Each number is 200 + 40 x the weight over its row's rms, rounded and kept within 0 to 999. Layers, rows and columns count from 0. The size before them is the row's rms in percent of the matrix's.

# layer 9 MLP up, 640x160, rms 0.229, rows 334-377, columns 0-79
102,196,214,202,211,137,255,198,216,238,155,177,173,156,205,116,218,210,237,243,138,205,162,224,278,198,274,285,225,160,240,262,171,202,221,253,220,187,284,220,191,230,248,211,226,224,173,180,212,183,211,216,164,244,182,151,186,206,216,197,145,197,122,174,246,209,298,182,239,82,149,146,219,112,241,203,226,241,187,197,192
063,223,208,130,195,162,194,188,164,162,156,225,124,218,235,184,176,255,216,245,220,216,181,246,273,274,203,205,177,181,158,151,125,191,241,172,150,208,170,223,276,184,206,255,203,165,196,214,257,237,212,156,194,210,242,238,210,156,176,174,176,207,182,131,224,289,183,203,240,258,171,287,213,168,205,141,214,200,167,218,162
107,191,270,288,204,133,168,131,199,219,230,178,243,245,209,192,246,218,198,200,288,223,204,200,193,248,220,203,228,187,139,209,186,134,308,177,239,244,204,263,231,159,227,218,239,248,260,293,263,211,198,285,239,146,243,206,182,207,185,164,157,243,114,136,199,195,229,229,181,220,229,287,262,128,149,178,173,208,208,175,185
096,177,212,211,183,204,191,118,212,229,274,255,155,235,239,224,251,230,199,221,225,207,212,255,199,168,252,257,172,185,215,181,165,204,223,201,117,282,208,187,164,189,293,175,144,189,231,303,247,187,210,176,166,238,302,214,167,190,206,211,231,209,97,209,271,184,215,180,301,234,199,176,212,191,204,175,165,211,119,165,176
113,202,199,295,240,194,170,158,120,162,150,271,179,254,182,160,257,199,204,260,193,231,205,169,143,203,168,267,218,207,124,155,186,216,318,232,262,199,261,194,210,191,229,269,213,164,213,190,233,235,250,192,126,140,202,117,191,190,192,176,200,271,209,178,212,179,208,204,143,170,193,197,210,160,237,188,205,198,181,150,199
111,237,207,201,182,214,299,167,226,195,222,268,183,205,188,193,181,255,250,245,194,210,128,240,228,164,242,242,208,186,121,237,129,250,273,226,98,231,219,197,245,222,228,222,144,172,246,247,185,188,164,213,187,189,234,189,271,277,200,223,264,176,210,178,127,256,277,220,180,260,208,225,233,225,159,259,214,140,189,222,173
109,173,248,270,231,243,175,225,221,253,211,178,280,249,196,190,178,167,195,270,145,245,216,174,220,206,158,169,189,203,214,233,196,172,201,248,186,178,226,211,224,143,311,157,238,208,151,193,221,199,170,265,214,187,185,138,258,261,187,235,181,225,201,146,204,188,236,170,252,144,185,139,203,130,200,217,260,181,158,114,275
111,217,275,206,225,178,174,195,209,264,191,231,127,150,183,222,209,161,157,203,189,193,212,213,180,254,282,234,219,192,121,188,208,137,190,194,73,226,150,218,192,183,217,190,187,232,197,196,217,198,223,195,184,176,204,159,184,151,233,239,241,219,134,183,323,222,262,242,227,156,204,208,234,174,221,250,124,165,217,214,195
103,179,211,252,211,227,188,167,170,203,237,258,223,176,261,180,168,243,217,270,221,264,203,248,230,192,183,244,234,112,214,185,180,154,179,213,197,240,179,242,170,233,232,251,167,202,230,204,259,253,164,207,129,241,224,207,195,213,213,138,263,189,205,186,227,155,183,248,241,161,217,218,278,188,195,187,256,184,135,230,268
110,205,226,195,188,186,198,163,172,182,211,266,297,239,253,186,216,168,223,230,197,210,193,182,222,286,178,208,212,179,256,232,97,187,191,321,181,144,220,189,233,233,169,181,205,172,145,254,198,237,234,188,194,186,213,177,196,157,204,143,186,170,216,210,185,257,213,163,215,158,160,172,158,141,211,181,212,198,193,157,290
027,215,192,232,228,214,168,175,171,228,179,226,240,188,212,93,228,191,189,256,230,259,170,271,238,227,234,269,217,116,163,193,250,198,223,222,212,279,284,337,176,179,251,192,219,165,167,220,234,190,191,216,160,164,175,201,264,186,159,201,143,182,195,220,202,209,243,208,241,162,152,211,208,128,221,243,210,210,160,186,202
102,287,258,267,263,229,159,197,271,188,267,166,234,215,208,201,232,216,179,182,169,177,228,268,181,234,207,174,226,184,190,222,209,148,298,197,147,199,188,210,217,192,207,232,294,142,202,194,258,182,267,217,190,226,197,247,286,154,190,204,235,176,205,167,193,175,310,167,213,192,194,174,178,151,263,207,177,236,172,189,227
109,178,163,240,199,215,258,207,157,206,296,220,176,211,178,160,134,126,226,186,117,204,213,208,227,210,169,174,285,164,182,268,180,239,230,186,194,211,210,288,187,263,189,170,215,138,234,213,252,120,182,178,171,188,263,164,187,183,189,200,179,217,210,128,179,237,195,198,190,189,223,171,172,125,238,238,189,152,108,209,203
090,149,208,265,227,208,246,124,228,213,149,170,203,196,161,138,175,137,249,256,208,218,139,274,298,253,175,217,305,205,236,283,212,209,206,220,182,184,196,273,197,184,193,259,193,130,124,223,176,160,163,173,221,213,186,201,174,192,175,148,226,114,169,154,88,216,270,223,228,261,157,163,168,184,146,132,204,186,213,198,277
119,163,177,189,214,211,244,201,115,213,196,220,124,136,254,157,186,271,231,147,194,210,250,231,230,192,219,309,157,145,190,240,178,220,211,267,111,163,156,219,209,232,306,153,203,184,194,182,178,220,231,192,166,204,227,236,176,225,175,275,166,263,151,185,227,225,305,179,223,143,162,166,192,199,156,234,247,228,214,168,248
110,185,205,177,202,115,192,245,197,221,232,215,250,236,205,223,288,170,253,181,272,232,134,231,249,218,199,185,180,174,151,242,222,212,158,236,184,307,291,213,169,247,238,208,181,200,296,203,188,179,165,212,180,173,205,133,203,165,213,220,215,213,231,210,253,186,256,190,231,247,209,258,241,225,108,254,187,195,212,226,144
026,247,255,234,256,223,245,178,194,198,211,236,209,242,200,198,151,126,258,256,189,231,181,194,220,187,229,192,198,121,138,227,243,234,244,205,164,226,232,291,207,173,240,202,226,127,117,279,226,214,197,236,202,171,181,140,281,122,204,167,176,219,150,143,233,174,258,194,263,175,154,234,211,149,147,114,203,123,179,195,183
112,246,198,154,188,196,236,217,195,271,221,248,197,252,246,199,132,203,174,257,164,248,174,213,229,202,224,264,197,175,189,187,121,181,175,225,230,220,207,249,231,216,192,193,212,214,185,222,285,230,218,239,136,244,169,190,182,238,201,125,251,229,108,201,173,114,166,180,180,121,273,236,190,215,251,170,242,144,55,154,242
119,191,266,253,239,202,191,100,211,248,197,161,228,199,186,254,193,169,213,280,274,203,127,202,269,187,241,209,266,191,190,157,267,143,166,199,161,203,181,173,224,206,225,227,240,215,179,231,255,266,168,270,184,176,245,219,166,147,223,234,178,266,155,87,190,180,222,79,242,170,159,161,260,148,239,143,191,170,166,168,158
025,228,234,214,183,213,256,176,189,213,232,223,205,191,196,170,195,179,190,230,205,219,159,262,199,298,253,271,228,89,139,269,168,177,222,170,174,256,278,299,215,197,234,226,267,158,177,258,235,166,145,281,178,176,196,240,218,203,174,171,170,238,146,221,218,198,267,200,243,213,167,229,247,152,223,171,207,192,172,187,206
122,233,206,261,236,209,185,192,250,282,232,224,218,178,227,176,199,152,220,256,229,234,138,168,138,210,169,268,190,188,88,225,200,227,195,180,201,199,279,210,161,205,166,170,168,126,207,200,168,181,137,220,181,219,252,228,208,222,245,232,210,279,188,173,182,237,197,159,267,139,220,233,219,141,177,234,245,254,214,248,179
122,187,179,211,218,231,206,180,209,207,236,236,250,201,210,205,226,221,208,252,186,208,248,162,211,176,276,212,179,175,186,190,231,207,239,164,199,267,233,245,270,217,230,234,257,206,250,175,177,183,235,288,221,129,227,171,177,174,237,182,186,255,241,99,236,178,231,170,150,173,206,205,226,209,235,141,141,202,223,165,242
093,177,169,208,248,194,193,221,240,176,244,311,192,180,151,194,131,238,182,230,209,233,235,181,232,198,196,222,185,147,240,210,238,220,208,196,231,191,217,252,162,245,222,206,215,218,135,193,211,162,204,204,183,242,221,235,243,160,112,157,130,290,276,221,246,175,156,130,200,165,136,160,198,224,216,170,178,175,206,156,144
110,255,250,160,177,185,262,175,131,193,313,258,164,197,298,220,187,227,255,158,203,264,221,273,215,264,218,255,178,183,231,256,180,185,181,282,135,256,171,235,165,159,210,171,205,176,219,197,271,215,183,211,247,216,206,181,175,186,184,198,197,239,177,218,149,154,206,146,308,230,188,206,160,201,222,191,228,191,209,184,190
109,220,205,207,192,204,183,234,190,199,250,183,130,210,157,211,183,108,266,226,227,218,222,185,215,267,185,204,257,153,189,178,188,149,215,147,159,277,264,197,223,181,191,160,229,155,222,234,184,207,139,194,205,235,241,228,204,169,139,251,164,174,222,235,181,282,149,161,197,243,136,261,209,218,230,214,234,224,200,178,190
097,219,198,282,276,222,156,176,257,164,150,196,207,251,152,184,215,163,171,212,185,203,168,281,161,212,210,131,243,184,252,273,215,163,228,213,171,169,256,219,188,119,209,227,207,212,241,193,345,256,169,247,174,198,226,189,225,254,207,263,196,138,182,134,186,252,272,189,183,155,188,238,201,104,117,195,192,209,292,174,245
105,274,212,162,184,208,215,173,167,180,271,236,173,166,254,232,167,162,211,237,205,210,211,217,211,212,219,216,230,139,156,274,199,172,196,214,135,215,200,237,175,236,161,165,230,188,213,157,233,212,251,206,205,254,292,198,248,206,193,263,157,170,224,174,226,344,241,206,236,137,165,213,187,253,181,171,142,215,241,158,136
107,202,252,308,227,221,210,155,240,216,218,226,216,289,234,171,204,114,207,239,152,189,180,186,211,214,257,230,224,187,218,178,199,142,205,272,223,216,211,200,110,235,239,144,235,183,281,209,188,163,266,264,149,148,200,165,201,209,209,228,234,165,190,132,195,217,252,233,244,220,236,221,164,196,181,234,180,207,109,201,206
094,320,193,281,225,233,169,188,179,195,206,181,246,290,195,203,252,218,149,216,203,250,142,133,187,156,160,232,214,116,110,164,230,177,164,217,198,217,165,259,206,183,227,178,191,163,157,228,184,256,221,161,167,239,251,209,214,176,126,218,248,269,218,153,244,206,167,126,266,208,200,178,200,213,163,152,167,144,161,206,158
099,255,164,197,172,171,235,193,174,182,236,223,166,227,216,241,183,199,184,210,318,200,217,205,180,205,248,177,224,201,172,285,128,254,242,234,168,270,167,212,178,265,201,149,221,225,220,237,199,205,213,237,200,234,217,201,202,125,121,200,223,305,269,174,109,201,186,158,158,171,183,282,162,239,181,168,125,225,220,241,203
105,225,278,229,266,197,176,200,174,184,146,245,271,214,154,208,184,208,213,259,214,217,175,275,148,241,204,221,240,131,187,277,184,211,212,270,227,237,225,217,233,137,220,249,221,213,266,282,258,249,156,190,124,207,191,184,185,126,143,173,298,134,89,190,157,160,242,256,212,168,219,175,220,238,185,209,156,218,218,163,186
026,222,230,244,229,220,226,101,177,257,225,253,148,220,188,137,145,197,271,180,213,303,160,182,284,251,218,239,165,137,168,238,230,163,242,253,196,270,261,229,241,192,233,223,218,158,191,250,216,240,166,132,184,177,250,179,178,121,211,137,195,212,110,213,218,208,250,161,264,191,209,203,205,162,138,150,201,186,190,219,213
111,273,164,172,226,153,225,190,230,180,214,248,208,190,208,212,216,213,265,204,233,246,164,263,201,243,196,276,149,125,257,198,154,163,227,269,222,194,223,189,249,279,151,178,178,165,227,294,202,185,169,268,244,228,193,220,262,163,178,250,119,255,205,195,176,245,289,236,230,251,185,198,215,197,130,240,212,174,208,198,217
119,277,254,213,227,211,180,144,150,203,217,299,252,242,154,224,201,205,160,277,193,240,164,192,229,191,211,272,242,158,191,188,110,130,184,208,207,212,217,202,198,212,198,243,179,205,200,199,281,202,202,178,96,237,166,171,199,221,198,145,197,176,230,151,225,281,137,200,297,200,219,168,197,202,176,154,221,208,163,165,171
109,176,187,173,197,194,190,188,200,220,234,197,229,202,199,226,117,124,163,203,184,232,167,188,206,226,190,287,208,198,199,191,86,200,166,209,202,210,137,244,221,197,201,153,178,135,122,160,189,181,163,229,155,173,216,179,318,139,255,214,95,243,219,245,191,218,201,182,246,200,203,246,222,126,138,207,181,224,172,199,206
113,196,310,294,231,217,153,175,174,289,250,182,245,251,154,177,213,229,182,210,160,259,186,225,261,244,207,249,205,166,191,199,202,227,210,221,248,188,203,301,151,189,214,221,171,150,184,290,185,219,240,218,254,223,246,235,216,157,168,189,236,186,146,196,170,182,214,61,319,227,231,191,216,122,245,128,223,247,131,186,295
114,252,197,289,250,147,230,211,193,198,174,178,227,225,191,229,230,153,190,231,248,238,220,189,200,183,181,237,218,194,251,160,78,202,258,148,175,196,201,173,221,253,179,140,248,193,236,189,184,224,159,231,218,144,219,192,230,186,248,267,226,257,125,108,230,185,196,182,207,141,122,270,269,181,224,254,162,191,206,138,190
105,229,202,209,189,228,224,144,115,187,223,233,200,266,213,148,237,170,186,236,107,207,208,225,165,151,165,188,180,136,102,219,270,158,266,216,240,229,225,221,227,143,237,230,212,169,251,214,268,190,229,217,191,137,236,160,159,192,211,204,188,167,217,219,155,231,209,235,247,161,200,177,233,231,185,220,263,233,184,118,164
113,219,178,159,183,166,229,213,178,225,224,248,154,175,207,174,209,225,244,198,295,287,92,190,210,176,202,174,182,188,219,211,128,283,229,232,169,185,228,173,239,264,178,168,159,198,257,237,184,203,145,260,228,158,185,171,252,221,223,250,156,224,199,181,178,259,207,214,261,208,194,194,188,177,245,207,174,135,147,245,197
099,251,188,324,208,176,163,219,243,158,172,187,263,196,218,202,242,201,231,232,191,205,183,201,209,202,202,198,206,161,206,270,127,168,284,210,224,310,181,191,207,266,217,232,225,150,193,196,212,176,151,291,149,205,191,183,204,227,223,213,191,272,230,222,278,241,250,148,171,192,236,269,289,159,233,157,122,177,140,218,213
100,240,214,270,213,276,153,200,95,226,196,185,191,159,182,210,181,228,201,170,199,254,237,254,167,226,261,211,182,196,190,175,176,131,183,180,178,204,267,233,226,190,193,232,171,206,161,197,217,305,267,165,174,170,190,223,226,166,229,190,183,188,246,200,276,195,258,185,212,125,218,203,198,151,223,204,232,178,133,139,212
103,226,232,246,198,210,190,180,203,226,208,198,199,205,260,208,156,133,181,171,199,245,203,202,216,199,186,208,193,166,223,248,272,151,232,164,178,221,271,198,222,220,181,197,179,128,312,225,155,228,177,215,258,135,214,171,229,217,212,297,149,237,192,207,232,156,226,186,220,238,159,222,250,210,231,128,284,166,183,259,187
120,272,243,258,251,222,246,183,144,221,246,209,184,167,204,227,148,188,283,221,234,210,250,225,180,161,178,221,209,155,186,173,286,156,252,207,174,303,145,259,259,209,194,205,131,195,243,184,222,185,124,226,181,258,241,230,280,167,213,235,231,205,223,208,163,222,187,211,159,198,187,174,199,123,173,174,236,283,199,163,162
099,198,146,185,200,168,271,199,198,236,247,236,147,195,161,133,130,200,224,197,247,203,174,203,238,202,247,199,260,197,140,242,187,275,188,186,265,176,280,204,130,184,186,242,186,119,230,268,247,186,131,309,228,204,237,215,163,215,174,145,191,146,182,207,234,186,197,218,209,155,107,110,188,170,206,156,189,193,202,268,239
# layer 9 MLP down (transposed), 640x160, rms 0.213, rows 334-377, columns 0-79
099,152,200,147,206,168,148,137,203,209,218,181,247,131,188,252,176,231,173,226,141,162,237,163,253,185,275,187,164,233,146,177,241,204,175,232,252,226,266,176,207,191,151,208,217,170,244,200,153,153,193,119,201,226,218,246,151,175,196,239,178,134,199,157,172,173,184,238,206,209,185,252,156,172,189,202,160,144,142,160,170
060,220,150,181,210,200,176,224,164,214,249,293,199,230,265,81,186,115,120,267,211,221,172,192,226,150,201,213,215,250,256,225,240,202,211,151,170,210,236,247,208,123,156,258,230,177,169,228,155,253,182,189,225,164,147,227,157,182,195,187,198,174,142,228,199,147,205,203,155,182,192,182,207,197,206,198,222,165,106,166,187
103,284,109,191,208,185,249,185,201,191,191,222,106,160,152,201,116,194,183,198,178,143,241,215,221,141,197,207,212,248,196,229,280,218,218,238,225,211,186,231,199,137,210,182,269,202,190,197,178,223,208,172,193,186,187,237,212,167,220,184,232,203,179,223,204,256,133,150,247,217,190,151,270,174,146,201,121,162,272,170,203
093,125,257,194,137,225,227,139,228,168,181,221,219,202,204,140,205,243,155,150,186,132,220,214,145,165,184,179,168,242,224,148,208,190,181,296,109,224,219,171,153,195,217,177,263,140,170,197,214,151,136,190,168,191,292,178,217,244,232,234,141,197,306,220,195,210,161,254,203,189,226,239,149,222,137,196,158,145,187,238,186
112,172,197,154,157,238,157,220,255,184,184,226,255,191,179,251,221,206,165,218,191,237,191,239,221,218,202,177,173,118,190,221,273,265,227,164,179,226,275,268,114,257,221,195,156,149,222,185,204,184,266,157,142,203,247,192,115,199,207,232,178,239,234,207,194,194,184,199,246,230,196,179,273,236,163,297,215,236,190,195,100
109,188,228,260,192,253,211,224,160,131,208,254,182,193,217,167,163,188,72,200,226,123,158,207,217,196,259,217,201,151,206,102,249,265,224,199,152,148,321,223,141,255,199,225,220,206,199,300,170,231,260,146,239,224,295,186,182,232,238,210,232,200,153,198,221,149,245,171,222,208,150,194,226,225,196,208,171,218,177,200,198
108,212,197,154,168,239,226,221,234,168,111,211,248,280,208,213,170,204,158,161,226,197,181,231,215,140,167,228,137,215,219,164,267,241,155,191,134,100,172,261,177,166,265,212,173,136,211,190,138,156,182,211,267,241,201,218,221,184,212,204,197,214,240,180,191,191,185,158,75,186,182,274,168,203,204,207,232,226,195,170,171
112,229,188,231,216,189,215,228,138,189,190,130,208,184,260,154,235,167,214,125,204,184,128,187,225,201,187,185,209,160,193,189,241,189,210,140,174,196,154,205,174,225,217,225,187,212,202,357,125,252,159,164,291,154,103,259,204,179,174,216,163,244,210,213,173,224,206,192,143,246,146,211,174,244,257,133,222,209,259,211,192
086,207,212,177,250,201,208,186,205,193,149,175,252,223,286,202,226,240,225,193,187,218,230,288,196,179,181,267,273,191,202,242,182,64,190,273,199,144,151,173,160,234,318,208,192,140,222,174,244,198,152,247,147,225,131,151,123,157,184,279,199,183,213,197,211,158,159,150,196,174,190,220,98,214,160,133,216,174,201,188,245
110,129,157,90,162,197,183,213,204,233,176,169,217,234,182,203,109,180,155,189,177,215,213,149,219,204,197,103,190,244,193,209,170,186,231,231,246,219,237,82,202,148,182,177,196,118,196,179,213,216,194,220,213,249,161,216,196,207,213,242,239,193,254,249,135,210,185,185,189,174,153,198,202,173,171,222,235,271,222,237,215
028,274,170,199,123,148,271,195,291,174,256,215,144,102,108,222,200,168,274,164,256,207,191,209,245,202,203,205,201,161,246,202,196,210,217,162,128,162,152,225,293,203,256,210,183,199,147,224,199,178,133,170,249,235,181,166,185,158,191,157,151,171,195,173,136,249,208,189,223,211,200,180,266,174,97,157,219,165,209,194,192
105,154,229,203,202,233,189,175,202,175,151,213,171,235,188,209,275,213,168,138,119,135,144,240,231,237,277,227,188,192,166,123,226,226,141,136,194,186,208,239,274,224,217,211,160,154,169,223,226,206,167,185,173,265,179,150,176,221,156,130,183,273,121,209,177,272,190,208,185,221,212,210,208,222,206,259,215,309,251,185,183
112,169,209,234,162,239,217,214,183,175,170,178,192,164,241,190,213,262,182,177,180,196,254,233,240,202,202,178,118,154,114,139,236,201,225,160,112,193,319,269,204,193,185,191,142,228,185,184,271,242,201,187,247,179,271,183,245,276,252,189,230,209,199,193,178,162,184,249,248,140,158,173,117,196,162,175,243,278,221,218,239
095,181,229,149,220,257,178,245,223,214,243,267,174,197,208,164,256,182,167,158,233,190,200,169,164,134,126,168,238,321,167,221,188,183,153,243,199,205,198,212,232,192,159,187,157,229,226,241,179,236,221,238,193,188,230,176,210,258,251,194,253,208,202,235,213,147,211,203,199,220,153,205,111,257,215,135,141,177,252,258,190
120,206,239,145,181,188,295,207,233,264,184,182,211,226,246,226,141,239,249,219,194,242,217,208,179,206,179,206,187,244,241,141,177,268,200,213,186,179,239,197,184,194,193,233,115,182,194,170,182,185,157,162,177,212,153,178,191,254,239,197,176,208,244,173,235,94,173,269,242,148,290,186,167,184,249,237,245,200,175,231,150
110,165,124,242,123,168,157,217,209,144,216,164,259,208,183,214,183,168,250,232,164,115,233,207,246,222,110,210,181,240,263,137,177,212,115,219,186,129,136,288,173,232,186,150,181,183,220,121,171,226,204,248,216,247,118,169,180,149,218,245,236,139,225,156,170,166,207,214,142,198,253,209,218,197,164,204,150,184,181,198,207
027,250,168,181,151,181,197,172,250,157,214,195,198,173,163,203,214,253,156,99,148,183,231,161,232,154,222,182,185,185,250,176,240,203,189,171,246,229,204,264,240,173,102,150,238,137,210,159,208,172,139,212,273,259,145,200,250,195,205,263,170,108,230,194,244,174,160,214,159,223,291,214,141,173,198,173,239,200,182,233,197
116,156,195,246,202,177,221,222,206,164,190,259,186,257,153,225,195,134,176,170,106,215,221,139,197,113,237,184,171,240,246,125,180,225,140,167,244,285,185,233,128,177,158,143,153,217,180,165,113,162,151,164,242,207,192,156,213,166,181,142,182,187,230,194,108,213,212,164,194,182,231,197,247,108,162,203,157,188,191,247,154
117,233,221,225,200,249,190,232,186,174,206,229,203,270,177,141,174,170,230,181,194,203,110,240,136,186,222,215,241,240,180,179,209,208,191,128,197,258,244,148,176,123,240,157,206,218,197,172,228,300,142,197,87,195,237,200,264,144,176,186,206,241,241,273,149,235,226,182,194,179,204,191,229,251,188,282,279,168,233,157,192
020,204,193,151,200,193,242,237,236,204,282,172,131,201,237,201,207,207,189,94,177,197,118,270,172,212,215,156,159,246,201,113,193,227,218,194,272,139,138,177,179,216,144,209,242,134,153,235,251,81,212,251,209,258,177,175,194,219,229,216,215,175,226,266,232,171,257,130,170,254,221,194,136,266,185,226,227,239,168,220,179
121,135,217,214,149,244,142,292,232,219,166,205,177,147,177,243,243,187,221,134,209,169,166,264,229,148,242,175,187,195,176,174,270,207,242,200,193,250,159,193,200,231,179,218,162,175,214,204,146,106,213,222,230,166,219,229,173,197,163,212,231,173,252,106,207,262,209,203,189,240,185,272,184,218,178,180,206,199,177,152,221
119,207,128,234,200,211,214,230,206,257,225,233,187,192,271,220,178,162,238,196,221,222,135,216,177,130,163,196,196,197,160,195,214,174,262,218,144,209,206,165,184,231,196,201,206,179,166,207,184,218,243,259,288,214,269,209,207,245,257,191,251,206,271,239,192,204,186,171,192,216,183,226,125,224,224,168,140,248,210,139,200
099,102,228,167,225,106,192,203,222,247,189,130,181,177,176,240,187,241,257,190,223,250,128,166,178,218,138,145,151,199,188,161,236,241,168,202,222,238,206,177,173,88,164,251,205,198,182,174,164,170,261,251,167,185,210,186,196,248,216,209,228,182,265,211,228,114,172,127,181,214,167,247,124,172,223,156,186,168,154,208,236
107,189,179,218,200,176,204,205,166,208,216,177,145,164,175,230,156,160,163,191,225,211,176,198,230,162,269,162,230,233,187,256,212,194,192,157,198,186,230,191,166,132,264,148,186,207,282,180,278,112,222,256,100,159,187,168,264,239,214,199,207,210,145,283,151,246,164,153,224,261,216,194,200,129,252,223,143,131,182,233,114
109,155,206,201,137,226,194,179,174,166,172,211,260,167,213,218,218,170,192,159,174,220,289,215,194,179,222,225,161,206,213,196,251,198,205,204,190,166,223,211,152,251,125,217,143,169,213,247,218,229,216,169,222,247,163,252,201,210,272,176,191,96,219,259,182,185,36,222,181,233,203,259,169,165,149,254,261,205,271,248,209
104,144,186,205,182,217,133,186,223,158,188,148,284,160,169,203,283,168,125,225,190,148,193,164,192,200,177,229,236,159,295,210,187,160,69,111,183,212,190,209,209,189,210,165,218,178,221,169,156,107,203,232,215,200,179,158,212,197,211,221,233,231,271,167,187,129,235,202,186,230,239,269,245,157,208,203,247,201,225,211,185
110,197,214,248,162,273,215,232,165,166,162,246,183,204,255,178,220,184,197,272,106,134,263,221,259,191,200,206,126,165,243,144,233,172,234,165,147,199,159,210,174,157,220,94,299,228,197,185,207,210,243,168,221,195,224,243,224,244,187,196,191,127,143,152,204,148,187,209,260,238,151,231,242,203,246,230,203,205,246,161,175
111,204,140,152,167,250,219,146,256,256,245,169,147,201,190,233,200,107,187,215,147,187,270,189,174,180,225,208,211,227,250,182,192,172,196,184,247,284,267,170,223,204,249,142,244,207,242,183,161,179,150,138,191,230,250,184,299,180,217,156,176,123,143,244,197,115,236,265,271,178,216,175,222,222,239,242,237,194,154,194,176
096,169,254,142,207,172,177,205,238,157,163,248,224,252,150,198,165,155,168,148,194,126,256,136,197,286,133,134,243,230,157,260,246,191,122,128,230,197,140,220,194,247,209,209,180,184,223,185,112,230,175,156,200,234,152,190,244,209,220,199,198,253,133,198,147,215,158,190,216,210,216,151,149,191,228,211,231,157,223,281,224
099,201,174,254,166,176,198,253,155,190,237,184,209,251,205,195,206,193,158,144,166,168,217,275,292,155,267,227,156,147,152,175,174,172,184,183,219,210,186,216,183,170,125,134,232,202,165,231,226,215,209,187,218,123,149,235,250,156,166,155,192,164,221,203,163,206,296,183,166,212,186,220,202,247,214,188,142,211,208,139,211
111,166,228,167,249,220,154,252,252,235,174,155,189,198,111,133,179,248,236,201,125,183,203,95,222,233,208,186,169,189,272,194,232,126,201,210,158,189,221,217,259,184,165,242,220,230,223,192,142,178,196,165,204,214,251,206,184,192,211,280,245,252,232,227,192,145,214,164,231,251,189,158,157,190,217,159,145,154,156,149,213
023,201,216,224,261,211,248,182,161,181,312,156,273,193,237,267,154,191,225,215,195,155,195,259,237,123,179,189,213,225,177,226,202,177,265,239,211,219,152,176,177,195,135,140,171,247,197,201,188,261,204,193,239,225,211,273,176,307,152,196,209,210,228,164,184,231,203,188,183,228,246,170,208,180,143,188,213,237,207,215,183
115,138,216,174,175,251,182,222,242,248,192,156,219,266,201,215,242,215,167,204,168,173,205,185,188,197,151,233,127,136,110,168,136,163,161,199,270,106,240,274,139,182,144,204,256,225,211,216,263,189,186,256,219,208,263,207,194,239,163,173,164,236,212,201,192,188,257,220,214,177,232,140,193,188,180,232,229,258,213,242,162
121,125,224,233,218,216,150,153,237,135,212,260,241,271,206,222,139,198,209,162,177,261,255,243,223,219,236,267,165,192,172,130,216,194,240,177,245,203,183,227,196,172,180,202,114,187,164,158,277,171,198,237,156,170,131,206,210,177,285,157,142,198,209,196,233,204,205,131,195,140,214,219,68,207,205,174,100,155,251,177,213
112,153,164,189,164,187,146,179,181,246,188,201,171,239,200,216,201,224,178,222,243,252,193,125,206,168,182,158,291,265,157,222,211,143,216,191,218,257,196,169,227,219,112,186,268,163,263,150,194,181,275,259,160,210,230,225,203,159,192,169,201,158,187,245,218,141,217,211,170,157,216,238,182,155,281,213,176,194,166,182,177
102,187,216,207,160,234,207,281,124,229,227,233,214,240,181,220,246,244,188,173,250,230,119,181,189,195,217,131,167,277,227,220,163,231,212,163,188,181,204,193,202,166,174,269,248,189,234,189,233,205,254,192,193,227,248,169,189,200,228,231,238,209,153,212,181,210,155,192,196,216,172,217,138,178,201,201,255,267,149,223,241
111,211,257,139,184,172,167,166,146,237,126,149,194,171,210,160,253,172,214,191,198,191,215,119,258,241,189,207,203,197,218,173,162,202,166,172,190,182,199,183,181,181,143,248,150,266,242,184,235,195,222,160,190,308,198,243,203,234,268,119,193,145,165,258,110,239,233,209,161,195,259,229,128,142,123,186,208,215,285,278,192
109,179,183,236,155,292,173,186,188,211,173,143,172,193,131,217,204,219,235,244,155,199,194,134,169,221,193,209,180,220,212,193,195,210,175,239,189,259,155,158,232,164,198,179,227,234,177,113,130,253,157,234,197,245,206,152,216,191,190,137,223,216,193,204,217,155,212,202,202,207,195,202,179,214,260,216,190,274,178,307,228
116,172,118,256,200,200,222,216,208,199,230,178,233,281,230,191,264,242,259,231,160,210,269,270,138,194,204,246,192,214,182,203,230,153,210,285,315,183,217,251,202,201,172,210,267,231,137,174,313,232,240,251,219,142,290,179,259,228,199,154,152,213,145,225,199,240,210,201,258,164,272,125,194,209,187,235,197,187,203,157,184
096,158,223,173,246,224,142,191,171,152,257,258,141,166,233,127,183,208,164,182,161,226,220,168,166,209,168,285,230,160,217,170,138,217,156,235,150,233,165,176,198,256,165,218,279,205,201,207,167,177,199,226,181,162,171,170,116,158,224,235,184,245,232,145,177,185,251,110,206,290,243,154,128,219,237,129,209,184,189,231,214
105,214,232,162,184,203,138,181,193,170,181,222,232,241,267,145,149,271,113,252,195,181,213,293,270,192,197,205,257,200,169,138,191,209,178,133,192,227,208,231,212,160,206,173,200,172,160,185,142,172,307,231,219,196,244,152,246,267,253,146,232,195,265,201,239,193,197,200,194,188,199,183,185,290,172,253,195,206,159,201,180
107,267,165,171,181,258,255,245,196,161,205,90,215,178,224,283,211,215,190,195,244,157,203,194,201,234,148,163,300,184,178,147,229,194,199,199,276,189,184,236,217,204,178,199,189,236,181,126,257,211,211,198,200,225,128,234,207,180,128,233,164,201,177,125,164,167,286,185,167,215,143,183,220,132,215,171,208,201,202,126,132
126,240,235,145,189,189,206,248,214,253,156,201,187,153,182,212,158,183,208,217,205,287,285,210,187,183,192,141,196,119,170,230,228,236,243,212,196,221,114,199,154,135,208,215,183,237,156,259,135,197,135,201,220,148,154,194,256,215,182,210,209,167,180,175,272,251,150,190,195,207,116,164,188,128,148,190,220,224,145,172,189
103,232,242,96,303,188,152,157,215,278,205,208,222,170,188,173,228,263,176,184,225,117,150,203,182,189,208,114,248,150,214,245,200,193,182,163,153,217,171,221,201,214,154,206,211,208,125,278,143,175,170,168,174,212,143,205,149,291,208,241,273,155,175,216,192,159,169,236,171,200,210,239,186,172,160,153,247,241,237,212,215